config = dict(
    positions='rope',
    parallel_block=False,
    init_std_o=0.0309,
    init_std_up=0.0309,
    optimizer='muon_variant',
    learning_rate=0.0113,
    max_grad_norm=1.0,
    schedule='wsd',
    train_tokens=297500000,
)
Each number is 128 + 24 x the weight over its row's rms, rounded and kept within 0 to 255. Layers, rows and columns count from 0. Numbers have three digits each. The size before them is the row's rms in percent of the matrix's.

# gate: layer 6 MLP gate, 2048x384, rms 0.081, rows 1753-1787, columns 0-127
# up: layer 6 MLP up, 2048x384, rms 0.0847, rows 1753-1787, columns 0-127
# down: layer 6 MLP down (transposed), 2048x384, rms 0.0899, rows 1753-1787, columns 0-127
gate1753 102:137137123139123136124133099113104128125157108096145145197125124140122113118084146143151120180132147076129144126076101121146094158105085079124108115185149147157182133124107097125142125047154144141116181093131134092116153108179111134136130132102098130133191131114159082139118103122133143130115146097086148120087117126150151110089117096166177113092151129096144154126106139137116144139131
up1753 103:136151103123124140129134158113120141136123151128133143118137142105146150097108123131132128155119145143182106154142072122085123174163163132176109093148169116153114141122106135149115091101112146177155093120133111167112138107164177160116118118141122096109096158177110123143149125142116104096127087109161147109134125102105094139095150093130130185160112143127103107093108096112128129150147
down1753 105:159160121120149141121137091172096100132108152124071116136115113156084147160144137123138096134068172166111127140097103129114140122114150139117110116135146092123151150147090150147147107122167080110143130162139119143120121184128140139122145112143145075100098068128154118136090142114125142159141161113107133151163159140159115130112137108114138146103150129069124098096173128145158154149111
gate1754 100:154142118130090119098132088132102129132123140097167127102089162140131125153182120151108082146107107108123118166136151126124129115140137121103076118096118079087135148111146156116142081104110160139174141127124135109148165125126149126124134148109111150103143138161168144153142105124081094160138151147103095136143144134152113085134151076135170133146173108096166106177160108173103119133091
up1754 104:128115118088159131094107114138146113122092121143140121156118125141173147106125183104139118128148157129135112097135096140138128128131139103087141122148091116146101136099131146155075110109128086134113100120133108114117149146147123144155131112128119114148134147143131103118135124121151145094107184163171163128140170147118100179138124122136108162102135141107119129086144128108170085141112
down1754 104:096126121115122120166126137131081124162182136100165141119121144155141143121146148147149102122125149079121104147117154179158113123101106124150124142099170112148107132151109134120119124110086142113186138165142093115140093125123093088128119150120166101121162088127111111125156175117158129149102174141161149136128105095159115146117100097132117096061142104124108118161120115093098160128089
gate1755 103:155079152125113121124160160080145112149136122130153166111166123124162140142139160167099125130141142138108143134092141122120134138125106172138117133173149137179134077120134152107149108140131125137114121118065136147155122118138165177164143160072131119132178154124084156103114153119146164122128111122149155107112147158124113121100142090146161123127111121124154120117141138124142125145102
up1755 098:121137099116089103134090110123172116121138118102145093136139133088140153107113101100131106135122131067112115195107151153084080116114162069147115167173153106090153140134137118127106156108132099110115131125166100180108119106139138112121124110159144128125134101161127106130113118098104146130148088100156115108136084120114127125134123132137102108119132117081113109098145120118134122120148
down1755 093:124126124135153124118130152135082123167132127098080142109106132128133124137165124138148152112157170129085107123111141122136145146162165131158132107121074099102099117081168138083130090133108140127148103123153129115131137163118108133161134135119147123144114145123152127180174137173088116126127117151170169080088118104102118118120087106128177119171167120178068108073105090135090164133106
gate1756 095:138093139145167101134131120105112110107157110128095108138121153120109092146179115096135170143088160144115145130126131122146124158142176166106153139163124098125147132137097101113143104112137108136144125133106122129160114077121097117138113133172101144132126136106154186113151167110119116111149110131095093147112094131083122154114129093120105124125208145111137151130148133116123114119166
up1756 098:155117170162145071142125113131114124127091133094058081129134103124114135154148081080097142127090132125145180164132154150117118194104156097129146122110143084124130137129128128132142129149133142123164112152154157124168118081096108131090102122140132168092092153113166136127114149104120119121148132121128114125139067117104149156114174098140145142127153147148103160130133166114136100099129
down1756 095:120076152147144093146149097124174139142143135097082148118107100128115137132146145148157103154140099081124136097182173093121117168117151111164121136095123122162152130100126107113149148123113152090118113163130158136162119143132127152096086106114105149095113134137121120124163095144129099139149154097158138139145089122160126095128150137133123088107141070144138119129130155134124114150208
gate1757 097:113125136163119105135136106118114132107122126134094084128123116126101146084109151117103084149142110127117078147125141100117071177166187130117105108179087159163116117157140127140142176145119112132133111107136109104113127140146138093140175155129070124106116094123119141100119120169158093141110152104117141137141134111121136103134125136126109116123159119101110145123133099138088103152102
up1757 101:107125139160096157102143114149117145096129138128148112141076114131131168098113150095122107133118131082145112131120176127100126172136156161102143099117096117158112096139144144145102177123151104156080139113155178114134151099147145103126131149115135121147147096144106105138118137145133096154142141110105136136162142103115153057163136118127111122136120122103097116132116131128093098194116
down1757 080:112142136102137138137141160129158114124169104113131132156089126128139125119104104133129172107122113120138149116132132121111107121061090116141149112109108114125092082149091156149148145128140160139092140147146123135132134145120167131115121121124191104136112126144150119126141156085114153135152163123158139142158153118137149115149116135161115153103078130147119083129122109143134095087157
gate1758 100:146147111121145108121167139088102154091140120100132141082090111121124108104140126126110108142138096113143119142102122148137103146139162129156151151101152127137139109134117100127129140106141099130110116176124127151082094135111163131093117110168164140067120112130118151094143155095087158086141116065153129136154150111149053135096104143143119145142171123104172084088118110136096139127149
up1758 101:091112107152094171130146149199144070134141134130123093129113121155141127172107079138152141100105150117143126150134141103116154144187136125075132108148120127156140138135126147143135129100093122117115122120121176090129111167157125128097162139150157115074142151086134108140124165080082084142157128137113123119118157104125131192125094136130120133123139077148104133169127095136120134130143
down1758 099:115128097132159165093081094144132111120117134139129118122148174140111138110120113097178134121132156148112156125154138091140139104130145129123123121136136105148135090125166143118151108130164143117120129100163143131142109137151127135147176108123115065125120131096056135097162106143143129131155125148106124144098117150103127122156121139140147105134100094157115144147119097124154101145167
gate1759 099:116159165140092082123087120150076125089092116151122104085155177127121132100135115122095104124164111137096101108132111111117127166169145149136133126124095152170150128145101125131125141140116151095149145105112131112111126139132116125143122154154125148118118105154125142137109128144140115086087137099116127157149152087115104079106128121165137139151140156110129193126159108115163156190122
up1759 098:147149117094133150185141133104102137129123121125070097108149138122099098151168169142143131162108135122118121143133139118114084136134160148156151159126130127153100132091136150120112132138090122124107100102099110162101120103123149110140142149152166130103150103127111150158106132116128097135143139099156158152152114128110094104115142109116135141150166116133077174099093138074153126156108
down1759 098:136097155133126121126109137150117101122109172082147123129123127196143141132125141162141101124107096125137125114109108163110126116148103151112140112121111173141134127140144113134123183139129076105128109166127104113132101125112131132143100118161154146118096150128129125111174139106192129131091128155113126137122159116154178157133130132173098116134105178149114173139160123137175125156149
gate1760 105:106143125125115179158113115122145112086131145125154132175108128143110125128154111144143113183140138129119127115123122109165123111133101144126128137109103123107093148113167166097105128124121128129174116148082111114126113161167179104152137165116142141124169086125154116133142152133121110192135138113096116121084101140153112145060183125149128141142074129168129137119089131129103148106137
up1760 100:134126156158123132135137145125170151108084121089113129129129147148125118178107145133167125131177129118108101129114132109125133102162158148146157106120126074142101146128127112092107129090132172089098076135093114113128160109123087174118125126135094122161164135100145152100101158148127132119128128132139131153170180112185137119099083124096112125109143099126144162094149140143105130156145
down1760 103:142135118080147123138120131146108107127137148117109122155120088127109120176166127102098141108125105159107138175145086119110089103150129128137122104112111127178127123150175137128161118161091130166108144102137164129068101134137115131150116104171149144132126199082104135098124130125167119124116113125144145128176120138099156156137163103113149128120158117113140108123132155136146130130147
gate1761 101:160107127107167118129127130140158152118132162160098164097097127150121079140150105123115108087080158145130127112113094136146097137091096113096120170088126131107152164149143157121113136118100124102099107159066123112093101145091146126121136124148119168126136117112080126166125120135140147151125146108150130113119093127131094121089118168072119111104120065131152112074146150106091117110086
up1761 100:148089128111152126152115132120175120140111129120116130125154145161127106112145145093104090136168157134145110120106199094162121159148074136153158097163102091143186108110120152109122090134152153136145091153099076163138114118086120132118110124101112174128078127109155157168136125166105152136129108162149062096128156108111185156167155116134142093112165119110113109126166116155145113138153
down1761 100:165143161137135115133108116099184102147104165119167101153153163172134147155146090122115151136133136150162157094097128138127122151155149090148139091142156158112113138092109121105126143131121114112129129064101074144140158111135130117138116095143133124122095144135078102145124107124099155101114112152178136093121135145144076094153132119144109116103119107093129127122126142136131122177146
gate1762 104:162144113132154154162114152119139081155125099101145141129174164128121136092124137103155107102128102122101096144126147155103128111140151123125125112144121127122155128089101152133097140086136156129109119112097118116125156118121132113178109148156093144131118122139072073105169104151143104086128170112098104149104128145118129091114112112120110103148065146169153161130164145141133097123140
up1762 098:136140119110149137195151123120132106109123166109130126120145112104103091125120118120113132107150085082137119111145124124145159099128116143141117138163123096151121121098120148125055131110132112126154109089114111118126070175130099160118136088145136143134125165142125122158172161116174146119117141145151161153145125140090138146131136132103139125101114158143079152131114130152137157156161
down1762 103:109173147119122152112133124153153102153113136123153110130104091106100129134170136143112141150152143137125137085162128119107067125113142146131148142092126128078136098135151146128155122086126140142113097123134113101127142105089097130098074149095104148157121127153081145117126120142097113090098113150096144126119127121142130110138108075132104166089123115179146107178144096120143146115102
gate1763 094:143131123101133096105140122128135154111134135169129121102121159159123113151126125080131121104132153173149132100084142130103107141145136117113144132117138133087138118115098110141112083106081143157112084129098115109153116151182126126147067148199154110121142084098134095156103079143126149127096101123134144104127172119145130179119120115105159113129100125126192130122121176074181137112117
up1763 093:143163153097141117129100094186163115112128094137121091116102138132122115149112082130120156149133169160133126116110090147169149128134122171109109139124133120145151129134134113148112157133093086081120117135122091137188099138125122161122119128119151109146078106153128138115156156160155129182136168138139124143076118106120107137101142142142164134146084175136129141121146115123065048098101
down1763 096:159132098142155104130186115145134158144104115126119125103118115133110086143144080111169099082131113146159113097085120127092107130149112115133165150135135150146080165148093095107081111102125123172123187156119089162186113102173122117142181130159147133138117129139169129141108104135128117094168126149114178129151128109125144136115121118115163131118108106099132131129102109107127125130116
gate1764 091:121094162175188097150150138120171113109118157113129094109122119097135136074142141100111122105126159168120140113142166126161095103124144159174133156144112138147140104107147150089110111138161106126065110121115117101133151167124103157176164160093162138130153091118161145139132134132138128182167101132113141125150150147152120123118154132099122146137155153161128173108127165157132129154091
up1764 096:122110157137161084131163160105155095100132097177131109123120104140126180124138114128144085102113087142167169122155177127126109135122159144114098102123131116077123159133133164090152124146114134125150169117098131158121083148134162122154117126121192129119140153153102142101184094098147127127147110124142127098185130168166088153095132176120117132139135151127137080113126128143136139094177
down1764 097:099148085113123135094104149173122163138147096097082127151105144132113133120082109132163159120162161102142065157136112117083102112102092135117133149138140104158112113109130144171130166126138099138157076126148101104123164114137119107123141114103115149106131101162116102102127123172136105109123141100116123132122130143142128105152093108156145158139131067095112151119148139142166129118116
gate1765 104:110120128140124117147119103105131157154141175115090147170143124108179148076120106142129105161176137177121125158124143122115122116140116115124186169112108143109083148095157113115107144087090160167128124096099116157096131108154166094174105109107121174114135100078089125134122172146125103136148132123152096101138128102102130111134127124147111155117118127132135138110091156109159108130152
up1765 100:128080133144131121112145123116126075104132174153173152125178167177144151141177176166132145123098113110103133146124145140123156103113158125111086065084133115066124132126176135171136137081112166154172114089140125153140122136148157119105138149129150113131125134184121127143109120126105155097147108121173116148123122141116150111158135114157107123103157162131149084132139097140120116119108
down1765 103:164117136119154127140096141128176097161143100132092096103100097111107111139117111158156156134131115101129162090123122183124107136154116124132131062178141138125117115099147144144123061183144108116137125132161160104080098146098121152175136136122150154163149137090173130149105151139112146112143145092117155098135124132094112146159111115127094134136141101104108163148135110178130170135135
gate1766 096:174174118123090150134151124117127050110145137140152144100092102166144113119133085163085123119105147139156144099113114168151165176133090128187109139128130115099106160115150130133145154157103145163162124188122182161102125158133151122139099119151177108118176140131091121094072112133088129134148143130110106138139122159133130126142098106114145137131166115128112145131164141128123117136110
up1766 100:116095135122162128105103163143148124140140146130138077151135134153104078129144121110150155144130091097144107099133106120139100136123137152148145103168129138098129110112150137119112149150144108148105115076150141167103133107085100124196150118085110145144120135177133143137137132121129165118134119109083119157112158118125135161051107110131140160113135112122136098097130135121115125119131
down1766 101:192121116129142142107163121119170100135091158132108154132135138156166151152107127129142089146181134136119123167116131143113151138122137129139162101129126104122108126144152113100123142120070150114111164131122120137110137107122121142131115131092138141115151146121109138155130135195118128096145118136118112124119097106149156088146106119138093159159140122096151127113173101130160137126149
gate1767 111:111134104113156168138111174142113136160122179142129130125131114115130176108095102159097105089188123146142104108163144097140093123073106108125179153103124076147123115125121110177127159141118165104135143089173150151123123081107135133106165101122116120093122123100127152157124158149122098089149119119122146162097137110152128109116120141126115087131100152138185132144134113148149112134080
up1767 108:109106153150127130128119125113139129122153108136109094116172169101108135164185152106145153118119098148115131122092096146108136079150134104166136114164130151099120129154119134122079126118130105087102100151152149089144124171135133140160125116102118129157156140091117102149087115108105139107074119150080157121108143187111103096087124153071145113080173146098085155113117116138156151096101
down1767 099:103140110117094156112138123093087122117148098113117123158111157115129122122139079170134172148109103171170115096148142146133136118136161142132144133101118120116161108166118169133130146133139137139083100140133129133102127172086106145102143109144149114168064167110114129098146136149080109105143128114141151170151116139117083158133132133160135128111160104147128125122120126137136111116111
gate1768 105:132186150140116099130137132110135086151144146111120140101111174104100123116137107074092147140131157148145169139140102131146096118091171071116138107163160101099168147115120137132167080095120143153146167110086143098116141166136137163109124096104120169147120136124135149142155110179146191131100167128119113177131150139143155141106128117111132138061121115091153136137092154108110152168145
up1768 107:095144169121132139114162099137153143118077153142117157121135119098090133151134137131116116148105112128155138140113130102113186154144153141122123108156080091107148150144099179114119120084194122112088135091103140118163159138097146111126116119138123173151190172150080144126108156113138173106136110137117082116138128139156112099104147172135159102118127124110171139113073128187164164134139
down1768 105:106170144100127105138097113124160097133135145165092101074153136087128140134118134112093152153143176137095101172121152170127140114131134132150111176119140144127071129106142140145118129113130153169129129106122155096139098141136131137125169135198157118145161105116200140130098112129120132143124101141076137128141155111093157097112124135144155106117119136174208136117078098130123163169126
gate1769 094:144110152143122101106128149103142144121169138115120095106171138180143124135138127159133134131106165133199107118116121106131109127120134131132133111161143169132160111071092115111125137142099127116189097146118105106155096145129156136112172113154106105135143144166098090102162102134142138145116161130122141124091161138088147096143149143127147162153156117143113084137143116118148127097134
up1769 092:138145123090151131132138178151104139119110113147142160134104143127105134115117144159081128093152175156176136157121141139125100114108113181119164129175102100169109171105161145150158108067186131121115133135104120117124139135104094074113108120119098118140138145158109125176125142107130136120161108090130107153105126113136128120163131121111131122096116118106128132147158108133083155143115
down1769 096:131115150125138119120134123133147138161135141155130170135109151111128103124144132137087120131099142122122154161122135176131110138127189137117153175125125108135128147112158148120079142084128161135118108123108114128155192137111131143153124141136138103081116132120129101117154088120084137123161169128145151134125126073128129087108167115153129143101130167134191148153100170145150103116107
gate1770 098:111121140111104128121120163120147115148145127137093166170132156126092119104171167147105101129146113091107061108128089122162142108153072148118133130171164149098126109135117116089100142138139099103077162131105146176163145129162158138136094123122162142144162104118095100125124122145103146123131154125092101131118093112136128133126156113167118136134126099136123094130141111092130119118147
up1770 103:128124139159112117118094178127144168145135110131125105133148153119158127155165154100052131119183096122135164121091083112133106175110102159135078119118125136118161138101106090104117100141155108114125141120118178132142159098169127110099144179130122143111151157086104117120105146133110085118134118136107130118165135076096163130115125119128154124151099149116150148136113098124120146130163
down1770 099:094097132134161139125147108106102164110093149176161146136158138121141117116162102138121108125160126111140096147112132110161184129145134151139124148127101134133130159100149107157103127121152160136100128119114141097121127102117132112120099112159126156133152157101113153154133101135152096150145129133138102137102153129115156089091127135154164078086093130142133183130111107115149089078122
gate1771 099:079090130114147104150122157143100109125167079202139109149121128157159154117126108131128121124167132153114121070119142104138150102143178072131126166169140163081113127086156134109155119084108124128133115155129150129152098081105133154143158133146118095104134138136139115137109145144172154093120164134153113120159137169139151110157112111097119122140130125162157123107123119116106146150149
up1771 101:133128134105145108119114127102132115129116111148100116160101136116187145135123148100154150157136141160108129077140090111142110118113105154145095163136116108150107118104170140139080156143142100130079104112145139096140092105098125144140102133138143129132129140160102110167131088124075106144115165131103147095096116144128140135101120119147152161097142118180122168089153103148091100155110
down1771 104:087152147145165163122196169153152104137117104095098122105156129131106155116103123129133120140148083108141135158145144125116080112128119093140141073139183096156137106160137124097111136146120148131130132187085151116135115142100117088145117158159096152131130086110121146160121112107116129164150111140132128158166163115148142108116150151112141103145123146103167136109152160136125149170112
gate1772 098:124153134157164184163119120122132166162099121114120162162149127157109121157125137150108136124159117120116099132119117104140115134138134087134116103133111149148137123115080110121155134126094144119133094095142114169152128084115136117127120129131197158133154147182089149085121112122105109131171135131097134110172154135102094135115113154102137143163131138131134118117122134119165143139136
up1772 102:139148081114069133139134114103120111096114088149110163150132125119140093098148094135130137112147146122188109110140164101084135119081130117143115127153100124138143120142097085113140072124140175115088077134117143085135112141159116161126142115100134124136104108127102090112106131142130134163127168145122124137139114106084112183136146077157170129117159120115148095140129143112145132165113
down1772 101:185171107140123123101133115126141136114162135110098138098158134123151153129128156121127143137164153127111120141131154096101152112106063139137115135113073125158130109083124174145059150159110103097140158131126117118146096109089112134093132141106057135104140133106125104134094106113203123106099112119159109097126111135173129152132126118170124124165157106153128104131121129167113113141121
gate1773 099:157112116117117119132143137119118111139129196115126115122135112119095168103111116086121107141142150111131099112127108118120147118129099083155108119179128135169149159120161144114135146114109161126167161106125155132073135110080156115151159134087147129066168178174113145130100119156131144100156135122158121107152107150127151195123119138095085126134135140115123147095171139159131153100151
up1773 099:122130147121146113160110109094152130162135110144108138125092137165140145133122153122182133148108141115150122077133160109120138153115140150111157162094072106072134146166125136096171117132115139143147079153148103152131112121165153089181120112149086095138136126126092131082151126122133116141101118118107135081116138102124119104137154164122150122143111152124173141137099137118097111175098
down1773 096:152149117125128133143135101129107148135091092105150131126122150116090126140122122151143131101124127119153109168138108158132089143142129086110136144129139112147132115132069091164151137116121138161127144100108143125132145176153130133111127107152106141179137103157158161129142112128144115134138067125100116137099121096129135090103123133109096132125140102123150117129157100217120124116122
gate1774 103:066096105136120163151153138134138166131140071108145144129141086120162110081139144134121120129162082093120164111110142123116125123126116144105149147129122126119125124138115143125142135116142111164118124142134142125124143118180096137121159100103120089119166116128119102149120177151085165128139143090103125122105140100141103143132123121157102141128148131142143154119105151132132075146141
up1774 098:140136138169112149116139203118088159149144111139091097156082082161161122155127173132138141103107135158145107115140169122117138134120143133144124159136129129155211119086187159139093133095126115110110111112128115158133124122138127133108130168149133143100154168124094119141107118080133105145096113128116149153149117153094101150132128112127085127150133168128105123151135114134115127104097
down1774 104:092120151120134121122141124110121130121109148115100140147114119118142109164102133145148129154184172110129098138112134162156139170102181153122139110103110090141182121170150098150125112079144130129140119089188086086141116145139156108151114122129149116140137117115130111072109114126120127170114146176138159136160110126132165111126129138118109138142152160157076125142153149153129156142149
gate1775 095:114134112139141122134166161139167129138107106133138134094125086130103082147140132107114176135121124134122091174156168123097120114148141164083117133113125127157115139115161109126072156104139126144156127145134147136138112097166077120108101143092115099125146132130109109130122117104123131121156117140154154091092090124167130093152129131130140155129104102122147140120108157067178127158133
up1775 093:112112141107105143144158112130126170117114097145130112132152107127116089151118145119105115071136152095110108163097118124140105104103122167094111177093113127178131116104151094120116110070151093133139129138147150139141117103145102138136127136085128105173167105099106072117059091124129109171075110129101141125130132177147130136090123143088146137114131127151146132142127139136128160149101
down1775 096:145097096130146150121124148173057127125096139135123145135123145110127119113154150104122135155126119142136142117127135115129110116139144156169114097137093177110109153107153128164106168120156130132099100099145144144103121103180120122097117129109139130148116134154088149108168131140120136097136122145152138126117114152144128091166130118150151136124167146104111094096112143082143109150201
gate1776 094:160124120145140111112133122123159071154163114131153160109112130082126107085130129134118110081179121090138141096120194107109140121129156188168093108122107136176110098126111141080124111107151130131140074112131133137097121165114142175101142122132119100144093118141137096126132121106124166145166070106152153067140120133093114157148143101155120150155145115107129111135101132140137131131122
up1776 092:145155158139170137088127097131125137135150160140091166119113146124116111162116151154150151085095147130100127170107148148118149122109123132097111141151134129101120149124151070117150093134143155135112166160116136140112157115142133098108100120119127141078121088161144134144130145116131101121108078150104141120134110177150113140147131132116128133141153140117118170137107165096135134146084
down1776 095:100105103125114064135200123162136137139114114167196124126166123131124182126052151102129150167096133120152137098125154131132095075146158109113158162106137124126119148060130147147130110112114112127094141142105132113161104130115137124168130141147135130105089120143136155120165176126099170093066178117119121132136157117136178073125128132124155110069122063146127115142149134135103095156145
gate1777 098:126128161140110136133143123098125099092154114133092159094132163093148123138152146139106136142146148127165150138120164107124092069138093115123144153100133160135103084133142102143135137123184125104105082104127129107083091121104123112132130098140090104111120099106107123130131153140122104104140107156127125145126162136144102131146182153064151184110142127142093148079120130126119133135153
up1777 094:158100110085099111159159132103136160088158115088103106116127106155159130149102124136100103140108117141105105120155125101153168105109135108109116122162137115171115149168143122116121120114150145110133145137162121143100090138142141119165165162100168119105135141114160140143186135142141103142140107107125096131126102155112113134071119147117156137108104124115139122098078166171110135114094
down1777 098:121129135110090095131105107127081131127117148127153114119115140075090083113134142113138125135081133095100099133131105180148161107117139143158145089151151111097133134140116170159113160109115088129157146148126113068126153145148151108144115110121152113148116154097155133120172123125145096162095121102102107095110109125119154162177105131167137173146142164135116136155119110150130117132116
gate1778 099:118165107146138145139121106123124119121148184126148133146118087118115106130126121130158152131143133152097085117132132138152071149137098112098154106147163118119149140131110124103120112090165091111125137085158111166143146155104111089117152138155136129104130121145114174168124133118144128113135110131163147162128115130111119148125102102153124135119183153130096159116114159139144081109169
up1778 101:113146110119150133113132123150132121144136130116123146147086118128113119111116146143148128163171158108088153168146102151117101122101135147104112140136130137107133120093092158117110150115155105093097138083114121133148153167104119135133107133125125120119132078173108145137149080093104181123129124126150131126124156138136122132119150121099104119088097164087104104151154150121164105127134
down1778 102:165169113110128101104135092130130108137111140139164113146149135123128150092145147136098165126147116126148135166140118118116094140143126119112140147150073122110140159148097126098129129147116097168130142176163126146163168060115128116092130109146098135112144145102138104169135089170143119094146127143115110108078138095112105141154108155086132160173126141147127135140115110163148141134114
gate1779 100:155178156119164112105096113170125173142104148077124148123145089085132127129111158083120134095149132153109136139150180134149131129121096139129130144106162126135079125142100142159124106147141127143133152144139118113115134132113156132138096117158110107076114144153138092132115092109075099106076126173122132042118126128104117109122170100119086126091118180151119113113140117078121128143113
up1779 101:161149116156112125178098140167126158183108149123095125161130143096108155088132097152153101123090112140167122106136145155166132153086111144087097126106137118147107137149117140150139162111088132125115110097134101114121178114120154132117093125160129135105136152095115124141150128115088069102126121130146130084095166107176106125150117146126116122099140100169106114170138144112143098135106
down1779 101:099121135144140134157165136097147072142154139130116117117152151163137132161130127121111145111108131113136148113155136070138113194154148096135146138180115163132138161149126174099099107143113111123093087121070141112161101093125132103121112147105157106115175113163106102142121133118138108112121091159183130170151093118144142169121112115125125106152154122131158100156131148134125125124130
gate1780 106:069172135129137149163147125130133109122152154159151109114107142146105099107102136167137125067124088142164093117145117168138113131121124155101134125125097125186113129108123099142131177121128087162079103152097134142180112107139164140095093189158119126132135134108128158160117118157140156126133134160067153069131134095145136102123136132131121107116103141144100140140139126169115097101140
up1780 098:125130119159155169103156120111138089109114108142154119125114123119111137132112116164154080112093161137145084118099088135135060134138124197136153124123110090121125125157125145155144106148104107099132108117125164167131063126138127142124078131114140147125141148152120144093148137113153156150155106153117131120121143132069143142097145139140117135123095112140141119148107111115171120128122
down1780 098:105163105118094140158195129152098078099145174075127094168103161136141144129119138111112078098141123095107166129147108102123106124125123122120096109146124130136093141092138106156141157116136133108114148145165143094151121125115120115141106158148117138134138115125148133140127125123096121133122152109114092102160103117145124143128168139092091111116097133140163147102110121150108153118114
gate1781 104:096107135166110149144106129138169118105104140126115130113114103173176157115134122119125161094132150092092135175140066132132031112117079133157176118151102128122131112142167145111093152125152148116110153132150134143141142113112126137114143135099129122182150109092128104153117161111139143129146120151110121123135097102096115131129134115094156126148148173138122110150130150142117095150144
up1781 106:120105145143129118141119124115145104161124125162111116120147084117160123152159111133179103141174117121116122121102143139140078115120108155120120153119121124120103179083118210127076162173142112104147117130147146149128121111128093117111154136109111184122114144108160151127142126124135097145093154092165110153115098091127145109123136150118121154132111165130131131127113149171131092126121
down1781 107:124062110124129133118122115144121161134104133119143133127130147129142100114154123128103133123119087147162169133116149112132126141136131148140155106126144135119113131132164142119142145112079144145142164136103144149138153098089133099107133140141102103077145145171127134094137171126110145128126162118132081121137117129142185169105118151176111109133134128091124134134081129165087163127160
gate1782 105:187134134130132170145140121172154100154130126127140116127099147143112151082129130146127159101111122095134087095105115164190128113142075145153116123141147144108176113119115121105135135132171117180114128146102100124108090166131136125121106131166156111101135084113110155151169111170157105148144145153072136158128111153107104150098150101110135199125134183141103105099140122134129114110123
up1782 103:115134150098179134094132109123127155152135134110113113185119143116116159088151130114165115104184109130121121146136118151132085130150104118069098146145136107136152127107117116139103098116114124115166149161114164175139149103145142097147121120144159094096136136116136075113133136167086101124114119112124131142142102101105107139190110142130135170054145129139139124123129139127154171172136
down1782 096:127128112099168166126111127122135108159102116114103163124131126105113105143140134112084148112093112123117096117119115151174105119104099116136136168110146103123139128115109112132117114097073119175143124094070121109116130121125148108112108126136142125129098097121138176123139115153124159143079145112138136125104131133138180156098117134115117128123175140127081144134151133157107125107151
gate1783 110:097133134131138089154126155164121075155127111148150147133138167107153114144141109104117095167100119124107136129127114137169117138143140131131118163163066133144130133110117114126119167171141148116112118113117136137155107075133167127135131140167154105141151111131137136137134098136128125085157125144099159124105136117131136113149120166135099089103147124102099142085106136137097132144129
up1783 115:165125151136127125161094076139119164166104092118104179108135134136149115104110115112135094201145074160146157107133163167128098114105124115116107064146085131099111139134133070131099158142115158170180109103114130149156112128129110109119118106124081134163110127151102120131110120123163121091145160126148129136134152092058116090146103115148133119121132087166096156138116151115107083138133
down1783 113:135117171088121107098140097121111129153121142171156126105141111143118116124135090096131116097113093109114170099094112112139135148150155150160192128096119080158117153130128109141143124182126148142107143153122107133133080110119093112118132109131110126142161108130133125131125144149144168140157094129167128127162157104081163096109065153094164214130148124136122118134113170107096129108156
gate1784 101:142044127146126179116120139148163110180120125112157098096129133153138103137135140125091140133090126194093111138123114112160133109165145111128140148141107116135075146161090095135147131154113151152139103143128128144141134142119136098132188092163135075107128138141103121140155173122116114134151169115112127133160151114172159120102109180125142125136137099105111123121192152112129149124134
up1784 105:119110196123152106125139148107173121103167125153114133158129093129119132139119125138147123129146108097093122148100099078087131113083127182106137108131140143159173151130170103124143100149123075137128136118115139089160162110153145139053120123113116169140157104116137155139090121166127173133123139136116133115136127149108136130133140086135125115128157172150155132147129164120135132121118
down1784 108:133111116100109113153137148170176136157147118107124169117188147153175125094136145151079136120109131165117112129187107121109148136132138116140101071139111144113123137116112082122088085130140124123089103119133136120104118104168146139099129130126055133125129147132115170174101107111112117148106168130101151130104118097137097150115120159160128121145116134107100150168148141132113139108124
gate1785 107:154175097122136093129102124132121105138112151104134162130101140181166120149136143106124155137109124134152120087132138119122084094105105102118155111104151143101140117105149108085070152123125165092079096128095134105128139139150121124127094127101124140132144122163151098157148155146139118143130140149113166112124105147144159113128131103123129155149127150145108146160116111111099124140106
up1785 097:153111145130132184121104142115109121148101107148153138126126109147178115139168090099107096159168132140131118082140107173125129093105081131098109152158131130139141162139124106169099115165184143146068128126096143133141135078104129141146163144112102144116122144106087112125156146122119130133132112117135110174178121109097105090169109111134147210123130141158155111136159148137128097116155
down1785 100:125134137160099130091115126092120133135138143106124116095118138155163156157103108140124091112150107092126114123154170171150134101125135124131129098107143088122149165093169153134183091122132097114133140134110134144132112102154095127094129159111126109147122086111133142178105177074183092111129086072152111091049152103114128123120153135102146110088127122127158104178166139122119130133121
gate1786 099:119145101165118130133117139162141139112093134118113160122164140129077116124110103116148157135137136143114092133135104090143161126165113111151167192096126136131113120144166126132152141156139138170107097107119185146165143156099128130130147101110123123140154123127124170165105116136111140145086146099113110116122116178124128157110142115111150113163101147150091131139090147146139165125145
up1786 099:100095137103104131115172136107147162117101130114054146085100131096152159129145126097125136127139150107139126124166111151114200135121144102125100078127088097144099116126136111128167158120094124130138114148116074146169115087129138142131157150144159146136120152145101155111130126155117104129153137113116050147085139153120137123153136172174122111133115115096155126112104149129117183142175
down1786 105:133144135113160136112163082117141172109104115109128100077137127135112099161115135163093137157120123103089138122177101115161119143098138116145098121123128079114112139146152134096060107157103130136140098119123128134135113117134147157092132157132131124136124147145151146102146071134128141088157132089140087109088141176149144121120148090153178112122123141109081164101161150095129145134155
gate1787 102:118127171107139111126165095129151076131087145162112139173075139137085099129175136103105122136133097163066091111151083170175120111116156138148099101130141189119076131145093153117124131092127122122122098142130114142123105112164134139176149114130125131109102084148141123128115127132107125138101116140121098138092104137142142129114161138096107165127156105154119179108127133132139100119137
up1787 096:121102145128122117126123083099096133125149106167136139144103144126150137139170096136170117124112104119106132081099175116136107131183167151125136123112150132089116180081116116120097126139150146144101144113162109109095110145131133117143140166089104147088148146153130104149169118072094157142137139094136136070134099179137148135106137141146111102142118106118127105107109129137112120129135
down1787 101:125123132174136111151126190133093142116167132105157151133150134107118124130116073127146151145131143136150089134143120107064130089117095106167104118104133102124127157102151094128094119161098110101141128127099123107125118161145102133124163133111116097095164131132174130099159142077123108102134143102142114123128123083166145119135160128127164132135168130145172106178148129097117091168129